Part of a small language model's weights: no biases in attention or MLP, a variant of Muon for these matrices.
Each number is 50 + 12 x the weight over its row's rms, rounded and kept within 0 to 99. Layers, rows and columns count from 0. The size before them is the row's rms in percent of the matrix's.

# down: layer 6 MLP down (transposed), 1280x640, rms 0.078, rows 7-13, columns 320-383
# gate: layer 6 MLP gate, 1280x640, rms 0.101, rows 8-14, columns 320-383
# up: layer 6 MLP up, 1280x640, rms 0.109, rows 8-14, columns 320-383
down7 098:48 59 47 49 54 66 51 61 40 49 54 55 68 53 36 59 37 58 37 57 65 36 57 51 59 48 71 46 45 70 46 31 37 73 53 50 49 64 47 53 59 50 34 49 30 34 46 63 57 49 49 50 37 52 69 41 58 72 62 45 63 43 35 50
gate8 098:40 55 62 40 48 44 54 55 39 38 51 59 59 58 58 40 43 43 52 42 58 38 56 49 47 44 42 58 42 36 76 49 38 38 57 61 52 57 41 68 62 44 47 47 51 70 38 50 66 41 54 52 50 39 60 50 42 42 37 51 51 53 67 25
up8 093:58 37 55 37 30 43 48 56 57 58 43 34 79 50 66 55 47 38 69 60 36 39 43 55 51 38 48 52 54 49 38 70 54 48 49 54 59 51 49 73 78 38 51 50 55 64 53 45 63 55 44 65 48 58 38 55 52 20 46 40 53 31 48 49
down8 092:44 73 35 51 63 69 68 53 51 38 54 32 72 39 56 52 62 47 49 59 38 41 42 32 37 66 65 42 36 53 64 48 33 56 53 76 61 54 64 39 37 49 61 45 50 23 45 41 47 56 46 46 41 55 38 37 55 63 56 52 43 52 48 31
gate9 101:64 41 22 25 66 70 66 50 57 52 56 53 51 57 11 35 49 22 53 30 65 58 60 38 41 43 64 41 34 43 40 48 60 64 67 44 59 47 68 53 66 64 52 58 41 39 39 38 53 53 61 61 52 53 69 41 31 44 48 57 33 38 48 17
up9 097:44 28 35 54 54 51 52 46 37 55 67 60 65 59 54 64 50 62 49 50 55 39 53 42 39 46 51 59 33 63 52 30 38 63 45 34 47 50 88 60 49 47 45 43 56 37 41 40 49 52 42 43 42 49 35 43 65 15 60 62 33 58 52 59
down9 097:50 43 48 54 60 32 33 42 57 54 55 46 64 30 53 47 45 48 49 69 41 67 58 61 62 56 62 74 42 38 46 58 62 53 70 48 23 71 60 40 53 52 36 54 51 57 44 62 50 48 31 70 42 62 61 60 45 43 51 25 47 44 46 55
gate10 098:56 35 42 41 55 53 49 35 44 25 38 48 69 43 58 50 41 41 51 46 74 32 40 33 50 72 54 59 79 48 65 39 34 61 73 87 44 54 53 39 34 73 38 36 73 53 60 51 59 41 59 36 46 43 41 27 64 58 69 57 42 53 60 45
up10 100:32 58 43 50 43 50 57 49 43 55 51 37 36 38 40 43 35 73 56 49 46 58 47 34 47 80 54 65 40 49 53 52 37 53 45 43 40 53 40 70 70 58 27 65 40 48 59 46 69 51 55 48 44 46 58 58 73 72 53 31 37 75 56 41
down10 094:52 51 32 71 38 50 35 68 55 57 27 50 61 45 33 55 58 55 89 49 54 50 32 52 37 41 33 44 77 42 37 57 53 51 41 56 50 48 24 51 43 48 57 30 49 49 33 41 38 32 58 51 53 48 70 57 41 44 25 55 47 69 60 63
gate11 096:43 51 40 42 65 67 65 60 35 42 44 31 47 72 47 50 31 38 43 33 37 40 48 44 35 56 48 46 52 63 60 47 44 32 59 56 45 57 58 35 70 45 62 44 58 48 56 62 38 47 51 56 49 22 65 54 47 84 74 33 40 42 45 64
up11 097:57 69 44 53 57 29 38 68 70 65 64 55 41 72 47 34 74 62 67 29 36 53 53 59 60 49 56 54 68 54 54 21 42 57 61 45 50 64 51 45 71 54 43 76 48 45 49 36 48 62 44 64 40 45 61 23 40 57 54 46 64 30 65 55
down11 099:56 64 48 47 53 31 42 75 44 58 80 56 50 41 45 37 45 61 46 49 61 44 45 56 50 25 52 66 61 42 57 38 31 42 58 52 42 56 71 31 54 81 70 47 48 43 63 58 60 54 45 48 67 45 46 51 54 50 38 57 45 47 57 59
gate12 102:52 37 58 38 61 86 59 58 50 29 52 61 44 40 37 74 62 67 60 50 30 37 56 49 55 48 50 52 44 59 50 79 50 52 61 34 52 73 60 49 53 59 75 41 55 37 48 43 49 56 36 68 37 70 44 51 50 56 41 62 60 31 59 45
up12 114:65 42 55 58 58 29 64 57 58 60 59 61 55 36 51 47 46 43 43 47 75 54 40 55 56 36 48 53 53 39 50 52 32 43 56 52 47 36 55 39 53 44 46 29 65 39 78 48 64 51 46 46 43 58 54 48 48 47 25 45 35 56 55 52
down12 105:63 67 61 63 60 55 57 61 59 49 64 50 35 65 31 41 46 32 38 56 33 42 74 53 63 62 55 50 35 62 37 34 39 40 56 56 60 76 41 42 30 50 44 56 42 40 73 57 43 50 59 44 69 50 38 54 53 51 49 44 66 59 68 46
gate13 100:32 66 52 62 52 42 49 35 61 58 55 52 37 58 76 53 41 66 50 30 24 66 42 52 20 48 49 53 64 31 35 48 52 40 23 37 34 42 41 43 75 53 41 36 62 65 36 66 34 67 32 68 55 67 64 65 44 58 68 40 44 50 53 69
up13 098:45 50 58 35 65 30 52 52 57 65 38 62 58 59 63 65 42 61 54 49 45 32 47 36 64 60 58 37 84 31 45 47 49 68 51 50 47 42 37 56 57 26 50 40 82 44 48 49 41 68 37 38 44 47 64 45 61 48 41 54 40 53 62 60
down13 097:52 57 42 53 47 51 54 64 65 41 59 44 49 46 59 55 73 51 47 42 67 35 44 33 42 34 42 64 59 48 33 33 56 61 54 69 52 38 54 52 46 49 55 58 44 71 50 34 56 54 67 79 49 54 67 55 57 58 52 62 66 67 68 55
gate14 109:34 40 36 63 38 48 54 41 74 45 56 31 30 48 50 59 44 45 78 59 66 66 62 53 53 39 61 43 39 55 56 62 41 65 46 44 47 31 50 58 43 49 36 53 53 33 60 39 41 25 52 48 68 26 55 40 48 22 52 63 45 70 36 47
up14 104:56 57 56 57 59 39 56 45 38 61 67 19 39 54 65 35 40 46 53 85 55 47 47 57 65 71 47 54 38 22 64 43 52 42 56 46 47 65 38 45 41 38 56 54 56 52 40 47 48 42 59 35 68 76 66 61 52 34 43 51 66 61 50 34